Part of a small language model's weights: 3968 steps.
Each number is 500 + 50 x the weight over its row's rms, rounded and kept within 0 to 999. Layers, rows and columns count from 0. Numbers have three digits each. The size before them is the row's rms in percent of the matrix's.

# q: layer 6 attention query, 64x64, rms 0.16, rows 0-63, columns 0-63
# k: layer 6 attention key, 64x64, rms 0.152, rows 0-63, columns 0-63
# v: layer 6 attention value, 64x64, rms 0.174, rows 0-35, columns 0-63
# o: layer 6 attention output (transposed), 64x64, rms 0.132, rows 0-35, columns 0-63
q0 098:528471486549513597516529567512513522544516501493566462465448563422476499558509553475635527468524511514571494495582501494389505437388446517459439590474458550484583571475476578479475472529439533
k0 096:539472399490472474464530476549533474511505512431531545412434598542488542481532557475545496417469415496489443458499538552450494456521479528578567532545497575538520457474378560581425473392535507
q1 085:499481606452486462576500535459561536562494477527529489481510468571514422488553429534512420474484494522534562542407482533589544544523454592521493526463531493498488413359526414493528427472549419
k1 101:512547489525525560504501535539581499436459533612457482615520573492500481438414489467467470548452556458474521495518507624501433574399469514485406477530576484430496516541423491456561548527466531
q2 094:422437411534508549498479487494439591628541523546460473546544517558510554488476431528488500538495462521495586515517467457421530532493472490586506502590519488560476459646500417503489514428514422
k2 104:504577460505582512443445583533505541459530545525522503513593498508556578449605427544466519475554452478444526579446501573521419460437527419434554440586535485528522485482571479432458529453546505
q3 099:557477565467567540497545469429477483534495497535538532475515489500576520606434499365515450490450531497499598469633546519530524523546486576499428485434529511509516512503511530424611420453565493
k3 095:489552596441486494511539514513476350622484479515542437502544507526476553399424509495483474480481407448484457556480562504583439544510404539497469542458549528420553529454529485549503504503452561
q4 103:534522423417534551468516502529465504561602593496470501574523510449538513564524533477488635588540425434554553505509503534560432498485570549568483544524550509555575479504546477479552570574489551
k4 108:370479473514506506459507606582479472526422537464455552482516433490526556520557521550474537543592455542424527573489574511517485476599575530505546531529482618482415502511492506452455550436450479
q5 102:610470492387534608500537431554439538520447445462542549431571521501466457454528478515514530454542558497544616512578527523518457566476506579530472599537490480437550598508520526461530512518510503
k5 099:450472428621583511455529499529495478584419420521460492462592471489460525490537541488433404505446508521399503408497434489486410482545453494451503495448541535525500563487497513571455470415506577
q6 090:503552427566505456534499508444495532449549510533511362570440549546452443490508494540485481512530606513602489429418464521563559534470388530447499524606522518495505437464522444491424501490514438
k6 076:570554432399528561499487439440479602437487482467504468526505595481564510512504548505532440529496498572400575559465478542396449528511524552499437502433536478452488459551396476426478522552544483
q7 096:475452536550438471554417526472460371442439520476494516463434478420557496486529486560511558427489519429502423581462504466537489568507436449486579455449543429544504390527517514508522395540505541
k7 099:551508533554483555482491418553429465486552471527515517492378510383477496568487523458453535566488544406511512581564561492519485436528525580507411545571537497449573490551449432532518546565466440
q8 091:433575536503566396542481439541497514514476428449456581444531471542548501510466499440473562524410497610502444586424453586417466482522537405545505453498519511512428466439506520542486503515564552
k8 104:449485573487474440532445509435438512444527544479497419511465538540466431439413411546509455427445608537586494496443488482457545516501518468582558531476549519585466497455528432551497429541406547
q9 105:436580341485439480474484402491422456482577572507500514438470490551507543508392471507518492453506505450525496591442502492500482571505429491495473596512478480450479461385489502543538431547519508
k9 104:475478475508557475465468492511422404463575503557429521479547545522491571390511501501456573461524574538494545537540514510449433407551485546522419428468559562528515551529408400497589551510470471
q10 084:424516480435543451476430511415577505528490575568450534554597479399592557486482503562419469531454500469489528536457443509508535511494514507457453463493411517518460512396486437438602484578506523
k10 083:443515517375487564493562510564476543455452554454390509562529501490476565404474448496498587490514507493526515535499581517641508514539526489494389482534579521564453511487542456451564470451455498
q11 098:620480500479537358552528547547468524508536499553559545404479546540488492535504535412559541470415544549450447458527574429474521467527476521572513581483505450513473461479444507518448436571456572
k11 103:541478447495504545494416581398402417565601517577502575554430531526495496516389489518489461483477525384539495482462531531414523480438486466497517515482529477466538579501441546601512503510467504
q12 092:452557403578557406482534571533619527498545524461498535500491492620578498481520520482483470460487504557476476491520458522521493473523409497503508527574398443598464397541466472483492491551540583
k12 094:464562484511518494503416563487515586542600598545492517581505528658477453489420504551524595430493503503525481540467536552473569492472526446478446472464588405531510498458489523514537443566490494
q13 087:532491361458401603458537617437492538531518571506503552595480525546416488459552461515539453519471428496520560525491527546538502487391481490515538563451514527444485471539532467477441534512426537
k13 087:526478446607440539517567580552529488482557511513553488470487532545571526536542511484547570459522495472439411441483539588526458452542505478483485433520400496462483485437425638410496575466481531
q14 096:477556587445530603489482556496490612414509463494553460497558550529398526548478515406532525591486457561510533417600512515443423513472494448449485516537507518438476587514468562497517568479525495
k14 089:532569489436519418527590528515504477552527458562519398538564482573522573579527482538551432470517388575511474420496481452497520547513510525507618432555510541525473517502530549568439459421494547
q15 100:472468514523459582515529408486475566550619464556456521459412479495493501422497473499518435451408545505518518588507498457540524499477488491573470465356522501403594480517438446489563504494568482
k15 111:506505445624418465510529466404534425469502533569559560445509493488428577434531498476539472501556482439472497416619553546515423413525522510442526520503533544504508527510498439469565536437430452
q16 093:449541481536584551434592428459473531447479408558479514478476527465538450400541497521509502501595460533468409446602452450494479565461438439549559480493420517540455524488547587487486421470481477
k16 095:501562516531533425526518414514492588512462490504440476504477419495492491548397585437503548488450446535513557586562530474443510455497475514496636586560549437588583472496536481545487495492582537
q17 095:573549462554574531521533492596484508539430488393498490560494519491538448537586551515531518567553494594564550555509536554542548492517521514502556512606494560519484603523568533501451508485633477
k17 086:502508488506525489443465449477540526444421467357500506519529632521521412495415483512452461476425521554441495474448461501473504548531470478455535536459433461534486409547528476556451376590490543
q18 097:395460472445465423531469393526503554461541525543480517417474513491488494459504524509474467455475566535519442483417401434398599487557460509561539462488500568489464465457447487533396419503458556
k18 097:542428498506540551496399481466500549424562511514420414460500483481459569472445554499521446474445597438579547599550415508409582486431454496427495522530485502571531446483475456513553516521465465
q19 107:450563436563506494498462429544470588563461393550478502521478495488531558534447498452563420503473471462508624457522460529579434558497521542433499546417557533576550523499507528503498530514459370
k19 106:441519457420491399546575605541491473529488463580507494432532579582502495456570488481490449547555465512482475426486452478500474427502431602543492536500601479491549505505555447439503609486557489
q20 094:496498500517477540410531543618510427413499446539477471504503445446475485540516458448479429505543446473540503533453453515460368490445556463475455463416504431507607510562459478382440558496522475
k20 090:398471498486467467502553537483552510557388462415494425443506480567488390506615580591604466516532452464451517407503498460531480430565513471527524468491443560441534492500458521527479475530491521
q21 082:603465524476510528584514440498494585468606551603525391472560477483491466475459539563509513530565660543485496506470397486471509480523444583497515554503491452492490459451484496505494532566544457
k21 081:472550405464611509445548498440460536445526485512460570570547452488463582441499512536559505515514531491449626485494457590457561549482488530509504464470588568467585530582510437536520521425458459
q22 096:525565508475448476477527441477506458414486477487475576457473559419479573527569576345445546476510551518498481567552589527449516478471530473497422506551619580468496481457449499499492471455582501
k22 092:511549565468521548518526388449535460521551511415528449494563545443458441490486537539532481562594518539565546489552546453424486513616488479446462568541415603534544584473536549458480511489466553
q23 083:482548517532462460520576524611517517536442518531538522478488592515448583520561441427503409569436498472471519506486477577514555525482618506534497441501552528539524586600500494590570594505480504
k23 081:534381520401475471470497588478553511489464532510544464445559529484441516556530484481490518563613491478566581492459431469564477471539579517484502461494353470529505573514515585493513597481533524
q24 093:547515481518475470568390463411480511536542588548481435441517532507468546524429569505492486505410627456511521513430470500482469447500510519544490429512613504522419536580545475488474530589488410
k24 105:500504444494450489443544535473454428532584441474555531486490509474512583482558423537480508552581534490479618518369489535513538518552521502448423528525514549533571496544559433433542624463485443
q25 098:578506519444482515550514455447571488517493512448536453506555379527467475558542383480527397538534511470497488426426428448488370461575502452501467446508529509542452477522476444553564425498512434
k25 089:525538493451524494497478503462673514425533490536473493588514457526560513516470442544496535498496586470544472550408541448488485566426548493524481479493581427419502512560538489553568641479519503
q26 090:477464564587502500453494582543570515587522517430481474415554503556516526529495451568421525545570438463545482538406558479550480455437563476540450566535512540588524558534578501527441468423451462
k26 094:503482535556506523545499480588554519464463478503469495534454548446525398476594471536519465462468499498507602609482498498465483516412500387521518504518448434500351515456483461499535554550625525
q27 117:459490514504502372475470435508526395492448462543415489475431434494596574511475489329542496455414527504486467467509530457476446490547468538525467480472547444491541428444448440492532446523537509
k27 091:544514523410542522601492535440521407594524579545542548504477491509463473457504522550415516529583547418570507560516570476447534485511551502523467498507576579427561454530520446517568542589437524
q28 099:480487382565549543494594479443462537510540480515572558522504413494456375555523607603474487495578471589496450445575537487471534482463547509543523527513503528510483499498478572498433465405494496
k28 103:512522529613540479559518491519514591509513565455468539493569487479542511539445581511488538435468544621502478518512528574518509473479421517484626609575452534513611518499470574492491416520521514
q29 085:516487442481514438570487491427541581401473484614443465551549529509485486542454522486471461457493488413490483445335471436481582468428476475416486478454415501574477573485498489498514448489491503
k29 092:446552433436482506422544524440459491498456469450449497567438527534523595410460470441568393497492535468550431487513504529575437496458498474589452482458535457532534533473545516527574584570501394
q30 096:488550542535521566447557565547496532571486461514539583569512510503471530525544502444590523491555484585439527526617501463478427567442494556483437542496573530434514610466520493500530568438603465
k30 101:525552493504536443565548540520549526541517458504575461490551517594525463476493512509491543525553437602465502356595534443537476430515441410523553489568458593497480492550505545502447449453502600
q31 123:480474545575485470556476466511528523497548462482473471532595510525546474538454482608535493531531565486453484406460568454515483449601484506425526451529451529493366559433585525518385439483525559
k31 121:513577521426573468539420462491481465432512451545540502547437473478588465529474458517532426439400554493483465487421510464503615512470424506588486522426526442503422484476514422526563445569448532
q32 108:430511424561462453461507471504509450427476450428488517422497484479503394514582439431457431434501453473476458481476498515444544450478401358463504457565485464485456414491433492520469433434481493
k32 095:494569506452488469517358392473512480425544520465453494504524563523472418498398522469513478467423556434515460552487473488477435477395558504455508526430425424559543501443452501516457430566507475
q33 083:471489511519390471407484452457520520455492393515507545479468420448474493483448538570484472452503558533513419391426597478510430568436488461529503484520561475435575471472489499460527398481505415
k33 078:614592524553501544592509361481471498547505541493450544537495509424470476492503565506446448471539613508490571493479531415529452452550411547481495507531517503471546589531510436501572527463542447
q34 116:468509476485542561514561480574499505456488496388515547538504470455521453516570574483492477516539453503490535443555605506531508496525623494412476615515534606438536549528531541575407554438509541
k34 120:494467531587563418578500518457602508546440440464487525462531490528510435549553547524486485469507507638496365478497435499520538496533505545499611517531371510504441465484479502483463438555495537
q35 098:463509507491516531523469508520472435517443496564489513476471451555444437543456457488489490392410494473467469420521466424483461462453385487608501376403501421454527483417427498530523423496464501
k35 106:524515489504476526506496528563425430509520509558576522389484472536490554533413528408538512488494542519536491472556686511529419536440490470535549515478593515447521455475407516572558476532465511
q36 075:464451590397431439447490526463503526531497505443559521479369430499535577448486438469492444553452492469509488544455560550543471558477481454467514509445482464490597391552410455497583476510534488
k36 072:542463583519436522508562493496478521524456577580457545528441571429426498474560543565482515463543456446501480464606489465506394480562526593439467456491498451419480608512539462508460554427458476
q37 108:529398468474481436537418572473582523465452486521582521420531443506516452502561479503424520437504468478455386472453503515438545482477448453445458564509489514524535456433422493559395476484389492
k37 098:505520565501474573501474478480466545476530434556404617576409545520509495483460552533500466470442570508590485500499479537447496525326477471516478539544494439479467453412443593519452519489501505
q38 123:575539526497553502464530484600501508559457511430479562497553504445516579497575511506455596569484408561532550514583546444560428567478579415515458603547493508501503578497533530444524529470562511
k38 120:434459511555521477541494510464517543529476466445480528559561488556542427544517388541471490476519425574484478490517569450508493457608502435449582505532478465564389518508552489553448384511562602
q39 102:512554542412483438566547438511494455473553519517579475590445531573473535600467538524487609442468501470490490540484555550542523531629426455448526520596420509488463450428547543491495475518511540
k39 104:508446523433507465452406427442455511562509560539484519531456467537600561510430444508522541540509541532529483528543552488475471601541389591514404425452577487508475554455432457455482476578488505
q40 106:466452426450478456544370529459488511460515512531549486496484547540560433510423459495457467474421497519508450523455373558495583483626524494444486515479492456458524381484503400535480516563456508
k40 112:528494549448434590506482508424459502503489496589474467551474535506486565460537484470508532529447610454502483540526395584545570533414520564507467524404606516472487384520468532486521560551467434
q41 107:531561422614533572528484494543493531491481525540488502589615509516471491540534503517490511494532512500500426453626568492557579527578553497441488481583490519475516602490545589505533442559515591
k41 091:521519523459535503545488426460433504427504489419479503477591484478567509587461472460486529466407434572557502464516463409603515494624498473518482550404533489483512438421511571573549490562513537
q42 105:536493487492510515471469509470418508578538480512464562524492498336428509501569435584487408564543485480529581571532457423496487454535544472473476430441511525526551560504472404457498566470497403
k42 120:441462494488444521498544538477600523421488456470490476459553524481550459502619505522517526561585472412418483419544531470559510431506565466468519635586493505558472502573542540423456499450516522
q43 106:489535563401557509450622422481452455604514555458556513557499513456518544473473487530466475575549479470486546572577550523538522465533563482401470488482498492515400556587594494507486471455558486
k43 103:499421671495527344516547487497534546529459509439542498453520476470548481473536427510528574469493457552470490537533474507536534532528465455474506516484417468485499553542522417431422482446502611
q44 110:527504505514581526488519567409528537587487542412532527491519507540582502481507411548503557540588423459576506492520550486501484508533545472438417529621473506562458516580548514473434511395538572
k44 117:496493591541518497510494492514608563548537496492471485593502531552577465513564430540454492471400412579487418607514505502491513501484581376530521603519525453499445482451551511498447460507531541
q45 085:423566445550532446462502523506484476489559456510534569473499560517592472414481455438473593418494562524453492497466452597566530480475513542420507442566531448452434407552550468524529573467466577
k45 085:478544511465513499586448454533419535562575497548563481491501491620468428549476475493478543561512592543453549543508377576566574533511583458558457552431484577489475551502514500434525505534527536
q46 116:562523560451431513423518444469491481510530485545423518503474561425494546494468515512516448538547540365483570472530518379513473482495450517536383481485508516503482599433586469474564545481450401
k46 130:516441488442446477476530479541555405517432444469485504430490412420500517447579479443517485587595399486431515476489563370506476448514470468488482505451452503555430503506519470401469513419524479
q47 111:577541523431520533481536471504488514517484561587469552530545492432496588435516509495449565562557576458521534474524520471488514555434455556447413531510638533474528614489563477520558567451582471
k47 116:483481552470528497469600499504515512484514414437506512482550488469463523466564516464474408543645484546438558515558516461534462483548550404495469455552455593519461510585569485457432575398472537
q48 098:507494529595542510498511498402414443479463525460442528521399521492493485398492484519443501535541582506463508555546466453517417515419488571539504597560521541474499462480370587498575538443480466
k48 105:438484445497573604515563499499474577455536426470571533421492487341426427458534552494424536506482456575495507535569545510440408525538560521454514527511495569529513537551545537474504472490503445
q49 100:583558535577470526480510569605454521436488500563476549582543456481493442536522474500498461582561555460510509469487503411519462565396438518531481490512592435556541542556536526552589545488503409
k49 104:571543542494508565515564545570431545469515418481543520476487564454507486519531510537554448569613496595483528494496565401606402437494571475534540500447488510489529577610543532527493532531494493
q50 126:398499528500469381496453424433497503536517550531458479499441513566540490537423516546539454462438562481577465474488477465541539463536436532514555496530400431513516427542562483442542380598482482
k50 135:538487405481478517495475444560447506571491622513477499534466534420497598467460475456451511465492508407499555566509553536526523518503472554415451496411622483560587515509474434479581533548498438
q51 097:596617497534524531510477468552474505563535536523512496473441428489535561540463457445511579473512581575547517536507536537480455400510508546471538431536500565431583505423458624513594519488543518
k51 088:456480415399490534490519420511486452491599527454504543437546564545435449525486523490472510473540541512477518447598550489465499620556508521554526565415543585452492517494594401546550534447500518
q52 116:486548450500620469539561533570532524491450502513544475543505632454498595536555563460451575498488497488513551436554563552551546498447571495451484525547465546593534550532435510532424548497520585
k52 101:435502532341557501484483572418483545548410474423517522454504552517468484524541525499524435490519447571547462506475519537465492482536547448494521561559419424507406517429444567515442407522541536
q53 084:451560454385518572531518575537474487512509609502469417483488419405497567436518478478457518454494435437474511545519540483441566570550496520490508514504497577439501392476450441533397529511454546
k53 094:550423486522584522471500586501559523512573541523434482469537563557493493549560575505511576560532441520508461565581455536489544514507593458491471443667515544468490442426464448477445476496465535
q54 091:460596438492522556516505533482523445391478420539572515505489484532479503495443587540468521495470474518501432412490608469519445548452560496489447483521429497393422513521368464457503432525518556
k54 086:527534536464543472532512432435479471552475499508478490488482436537512429571441504469512525456423565638535434507457490506483477430531460414489503434532564530459508577489418559567604392544563476
q55 101:523509471409440491514472468439481541488599571525443406461462549571466536453413526531537475486537479392547543557517524471506596512562468598534491455395490484542533477469517442549562515542574455
k55 100:525508495522491467364494566529495413456465563551441485515558486396455634469538539450521492565552408496499540473565454496455522458467522518486401463480512488482503536557487422426551551463465432
q56 105:530483485524461524544465554538527537423492466480535624581489529495567489542476605524466581524518435590467466445506568467444524449517579428457479505526509554463437444485467598484478480419523612
k56 112:517543592507481567527441481493501493503536504461498487511459456514504426557486474506583465436445527600557325497517514512505556514513405488557614513490418525472474494468524588550466403520509458
q57 103:617446580568384531539480456512486469530453520489440425498463441522561513512495406484552556585473446540510455568535424447491431502533537475554521544470510477460515426528550521488492571440562409
k57 098:470461411516471518472525434480513482427505472488551538597479462395489483510523387509472473530497404448503500475487549470414522448490495557466575388414466504398505397487568463496465494482433458
q58 108:413519492517470423598463412476420397411472460478450529409508454523452532556491510451536523505453531540537493379454567513479553479509447486465582439509490517427480469547466418517512407485493517
k58 094:481502457449582492483483386528458425445549523531513438515523531470536473541438527436446404437564574395477476589461446530476559533486535573510501479503549489544588579532507529530557514611499485
q59 109:600492510524538578594495505395458483502571495473549534456558562475466548572551496528468592494538586522450523580542506549525453502513597450531439458542495573496499536494555447515597573458552475
k59 095:416577459467478533423517392419522442459495427502522455536510379422493505467549463532479582534606521499436535441447549504513466505558521504520479601547524552501441539473552507449493536417471529
q60 091:451520391505561527498461424424536533514428517473487549499491450543540512391454637563531434495547572525567531471554466501448523519445541581496457615514491541509465536480475549556454549534447491
k60 090:530478463586519479532569570561489558518548507505475517415542530509450559423533516495442493433478556649579456446417441538426515469489484495501484528493597520583626447515519501475535488476510474
q61 117:437513514512490461460574461402545525454397486528509436463540544496460496549447503546446455504466496503475513363448495455565562499456490432497558498533423464466388570410539516531493477381484493
k61 119:582534488396551481580551418505504490547497524513488479608578493509545564539452442429513481464434551503526512516471590470551502546490460525537513503465414404521465557452523482556550378572554507
q62 082:474546585563549477429490415411479500467558490403463519537569508480465468495448512484522518430492538571478547432586470551487462567575527520503541528512593585518599428517472521562516501511488395
k62 087:466561500582538518587491534381478551529554449408579424451572501506444503392479585493438471525522521521522467522470445398474543564449550583464534500537552488511482525538517458430507509443520452
q63 105:558509539556519582497551532578521555512483526455548574510552488485545504519583539549578473534617556547472565518531485450558432592501581510538471569578442491521440572473564561450498548471548553
k63 099:498478489564572510532512497576586536522465412488441467531504399551507448480540448585501567531499408593459482431473521428528481420619459475496551579488415472498510485503540498541478407496499552
v0 101:539527504542531476461453524454469490560528502535454475343469576408494424440451565496503517529489520465529494482498547417498456559497439434468522357475475457458537413451522446486425503434540551
o0 100:412537427445466456447500536554604506488601512431504585525439388539516501507517487488565524445487470579524510462430432528495538492489545495487487467467493588534446503570427488542570515515535623
v1 073:536472547493502480458582501466534561547476544537523545476499606528476542529424452460521532490521532422531502532486463518573488489570430407614568545535527527403445561423541461451587531525587446
o1 076:491521493604550535474516557492477555495537449448504549448507460425508385508519567525508505505541447536478516539578415557519486536409553576539605601550449553504555553501528617529548501500464522
v2 102:409602404501415516514485579512521468510590493462503517429551518508416550523450499465515560436440477458508486508490534441510451490400463493419571495508442461412524431504447445390507492519466548
o2 102:465453576490556457492581436464607519500464426519493517511498391528540555480583522512528462423547490588551484544502438474418610527461590529497495540540463578552521431490537505498465486411517543
v3 097:418491429541537540581499550515450479435592449465530534538563412539487517520436514530558487503411460443451393594540480450454530472485428482464488460587473517559547485560572445412533488490487487
o3 101:520477499472539507474581446440591593593324567473482433565511535497502510440557474479440493506548508525569566472509498510555504512423557515407435516570495473518493486512530466435450569483493503
v4 079:475526333523403515515471503562505392443504529499506495491465391432474453534490507585474396496480474563613408552476474488464523449456475540456511476488475492574520463551466531461453494468507518
o4 081:481570549432526430542563416402501529540444495582485528563520491533531574511511433470455529537545523483494535501426566433490444523501507447483440460565565530486399575533634446482525545443507521
v5 105:475478459526456550553453427575509525459505531557445433467509498435573440468552437445436523438518458534517455425397503576473586507492581534518543501476516482423504543526416442482458506432392433
o5 105:557488531540467450477474478551508443427503483471499492441488503451454533522417542569548533541476494530454571534468515460426406444561320480577460522478508506539453557475535510455467377442538474
v6 103:433590425547424482558402448512537531405467553460582503499568505482453493486574459509472531553459480480483567488431457608536453510404475521496459596475469493448470553460418473528441494484454480
o6 095:528479597477556525482583378484487394546510491533573498486523390518527520496420574486514536493517561516489497493621588502468512546581484473514496523483481493413534466420539498422444434442505526
v7 112:510516504467509537432514449522552532512504521456524450558558547393597442494574455526440596485548497503545535508520432521628476470479487488436498519446537450506505576427374416569461524508448475
o7 108:574445524553423522539473515458489396503500488474500502470433430458451519627472541454545481460429467478466438478498616473472416521618481516581448472461517567452575528500499562509530419498481478
v8 115:489432577515532585534497540539502427401553521471546566456477381593428551581528534544463406466487499485505556490531484463461564484500510478485504469538510534564478448555533458426499446612428523
o8 104:508515481467454488521475502428511587527452545545482358641541588457513530512510480470464511511529505528556435492526429452562585524434441546424482462504476528512412457525617492512439532468468476
v9 104:517521502552481482587460469518547587496427487453562534519487477526473447450545493531546519470514540472543562521467396516593520493538525558443432469482599519514461438578448468493404504589353488
o9 105:551502547441474499559540592475502473470484616506525437566532482391450568551442541452458579485558495510497415494522578516490537533539507418508523433460404457479447522429456541550457443418482531
v10 112:516506388562520558624472520600498481447559429472494432486471468508450493557451416479539476473506561466469485425544518449404488508556574563465475472563485455456545521543509508362489492509542492
o10 108:513482612487522369477496492449493577489480594520491552506511525496528488413524606573488491508525528442533527629383476541473523496506451467450444537505502449581451516535552461487490445560434534
v11 094:491518386493399471564535415545526476605478539491594454525505454439486443480443506535461442537582496543567556633467427513526546493497522473540553529490561459415535510550488532549477438493494506
o11 105:412582605495558528496519459482414483534512451542444580397538516508485573574449476523440537477571478494479555508537606525472527563504477512517522461524476559509416602436494554510557518424559497
v12 097:483516480441491503532482523504540397472482515440532486449477441495568406509453541560403536477524492588508573492511540470458543524382544501483584362451555481487503445567525476432494495517385475
o12 096:448556518423482519500517433475521602394518492516473466531503513539478612542483434474525398468538438453559498471485486410459536476557344477521449443460448538467451558463534514555518541452512538
v13 101:550431552442610599418502442502411455432594558498582472507518485462444450462454473528497475544496491503438419430419554453492477502570434428515480523518412519455482484430477507554498525465501483
o13 099:467512462540460514471440584468625465561527508412493448416443549520536464459509436445438568465402473487461532573537455445527434493583491562547429532541476491522495460552535504450547485603545477
v14 085:519472495544456466470507548551513500531386548571486562480493511587484519554506468474539477468483528418621455466493437517486542489578418555617522479598561500545492489522539560405595533519511554
o14 093:523573531535552477485585549353470609485532440484585507524508514462468384453512467487506463518579487549423482473492449467494459514375532459473543541499425466487497578536511508487463557432477468
v15 101:458463549402451407524455516528508509542548518482570442506493565492502481576465487560559575416418506383455581548529427442542427459569529485447475390486505500441550471425475486506500534493500498
o15 098:491474440527494521482529542535473431480428489451511476453532451563430450510547593396462479436594412519530401497457540530516581547480519517471544451549433558538627502536523546506504516602480532
v16 103:410448516558490409518483544497501489480509409442392550454545492433476506465528485457535492526485499431451502528506476450497609528418385396460443462450562513491457549476473453473497424496483398
o16 094:541409500494540552466521544489474548536437582452495426556569447535527476593444497580546527550430484581522513449495450594525455517483509548501511470530434506464392488374465533506505522433463578
v17 114:426496450468489449400571503498524498576498439491492488541455553467347567561434471470526557450482517453568448480520517398489436425473491525485509519528468473447499470530498536392533511560608532
o17 125:472502564557511449577501555413483499472477442573420548464492459505563390426542556531461451496529480480497468499445448507465597539399644543517508507537544508557541468460500481545538502522419440
v18 095:521472606489549486418531502449520612504542418486486519549495486537429577406508554509559535481458490526470410497436574477506461468514587520460453510481496519444426431568573500475472493632466502
o18 098:459495430495461516622458625532584495457490569594432470559493602428520542428537534516432535518508482500509515477552500486504587467496556553506506491528569508571516392439424497544521470501486488
v19 106:479499495481553474400567441456500543578444489544539493535439570514476560520505535520505617579496526607606539485502472495637429417452522503508493567428476456558476526462508478565513470508486471
o19 098:493452505546389538530493483512570366456524450520399532477514507502530380469537462444490491563490447465463454496583551485523521523494634498532511489525497570383484504452467568575507473481505466
v20 105:473537504559451453532510486517504505478444423520477573544534581518431460443402471478597531512545537592506459589408423510503474432471459588487481516459575564470489421527479589545428526512446508
o20 104:475493533432528529557521503459558442522513504515463501500571413418502541523475435543394511489548400404440502480498586474502462521501595407498515444529404396546512501435482453478517434428534485
v21 077:466523595478551507494524541487450500478568472495398500516574589515635452418557515443520544478454501480456488471494427472506408580506504577437461420550413475561560442446503473510481555522470503
o21 086:585508382482380536481521504502603473526470541496565466517457522477432487510547548512532466476482526540522502451408534588521483459548486471475458449474465458550664442568449444481455510508537543
v22 094:488537393477455536514570438500425470475504558533465548493435573500450494472550395489491408421503486516549512539493387427577455467539498479460464517509452466483489418484383497473406474546521438
o22 092:537481512517366438515480465499481453538476488546411518485489467365536473534472550476426573510560553489463434524448514544496455532454525491568599435532452498502491483522602471500485509356485450
v23 097:428575476509506483523490408472419612540570548546531483533533588461394456449572454425513577437475442553444534501463525487572466481470519482480465527536425445383497499500500448477483501560458487
o23 097:498489531537460522460482499548559407492508495456433512434452460468497518397432600538511575508605616495523554503556522536428563492483489500617552495477460546575558443433481507516498485466537417
v24 100:503503542510481474411533563507470541509559413450472484451600508444502592411552526441555479543384490392464516552547540513486442515527481453463446500525497398440446484425584503501454467559519516
o24 096:443451463532463526529516483479501553490468584504522508543426475551501420541529596500502556507490495633518488491544484578519520533490504534449531498577545516528550330506335495470460494500512529
v25 085:613484530470555512403498456409571514492446538499485586462516544506502535424517491608481498605554483452575488502510535567582560517480462431554536526496568520479502501537517544547433483522617543
o25 083:433528417447534486551537557517499498557647525546485503516471484430554552509472450415472487499429529461435467424582499487575447510492559553552540495489595516457468587479408490540582504480452514
v26 100:550555502520427507530559539556565497517595525463588535474575501459428526534408491421520486448531549529419551569532412448521486518545560426504562595510527417454506512528525514509463524599438489
o26 100:425514534529522486491459530504423563547476494519444460499511507474522582544449536566443592435562368500566455629530498576412543600506497526466547509526522572524552430470503516452499479450492462
v27 074:505596401518537568613492565471513468478505475449425511538518474518542442427440499518482492478539468593455424612425493470532494432415474553429505477452497582497521516484434478501482492454468404
o27 074:540426562393475458475501415525574507526386511487482537450531456408498628556526444521442450473421505442483545515486515466501423464498536445478462483513487434515495563479550499514525452419573583
v28 107:425481501535452382461487508399457535555466524548476491551478513449513542446578559533471434526485490507518460594466491482429497529529506416501453511431466544524448541448485488671508457430573485
o28 105:468539468520536573512470537634406424528478444555546546507562508618488451573460493522526573527500518541463555404502541565551531511487552549531564468505532528438476471509508487438543611542561521
v29 113:517546528486594440576474527493516479414546455488554512532462486598528554502391523519619559512489481587411514543507525517507444491485528464524537520458524523485503499515665576480551527491526412
o29 112:464477432419535539476512436568519547438493563480458487499614569511498536413560499470469489553552415405549566612604470494550511473513493463458484557598479498524559509449490465520526484557506564
v30 109:484514440425544490473577480504543517505578464426459425516548526446541505467488478530566536501481493486421447532502541501555477505472486412376477547429473455372514547461455428475499489552589386
o30 099:493362463507473484505490467542455466507371512528386544378457471445499508505576554517443444506470483495517548503453526487481415464568503589516472505551535547498524434428470558503521459507423574
v31 101:449454452565495497580499520502460478508541371479536524486439452496446564466471546476454473490434496403562518523415495363477429564511499478501466435577403512426563425505498521440486450490514480
o31 100:495523561469443448466536473479585493480415526537505497458515482545485450422476551482456522463479465528467522493452410642509667492437535574464473440527455503525433456445505420495504501490513598
v32 106:472563461528473529468524527462475570503494448487437485457563623463573447441503459465521596483448548579463492501514569509428488514499549497392536433407545482424461540437479422550418530477442490
o32 110:496387517516495534553495487670583502468533554521509574537466420551491603557513509591513506476533452463529549486448567510483457466613460524555529491467528504519560429553485538465553484520502555
v33 093:578429548484521459536447455539498416476498524557479466481408415585455482518467529493524442503573456549498510432463582551531522521442421531479496538521470537478540405582506603403579496496532564
o33 091:503586438451563516441497467404485522480556452451477503466544572462506537443611407479550503558477609511463541540502441419479507443505535434514508556543441501547391514456506475599459489506547540
v34 113:463465512506445457489604445459461477473528379532519572531451445541471570453484621524565440471511495566503479579481492558561441562441504496471512582491522600535422463553536541575451524517521490
o34 115:449557429388490568561486460514495420492414473552421467560482547477518511527460405432463567518408443494507538482482534514498550507456564479512515485520435424440433448396471415539454452488522524
v35 095:546487525537428474514489487476489550498397496447540556497556529456459449461456515540510553628466566516541473466431416511566548436529482538563440537526535500569439594446476496623455543472422467
o35 091:463533547504511531447549566448563473539521558508570445505475458562493491501420427498436545522462406460433482495555606510445386551550492414470522467479512459391520580445424574484497472480521495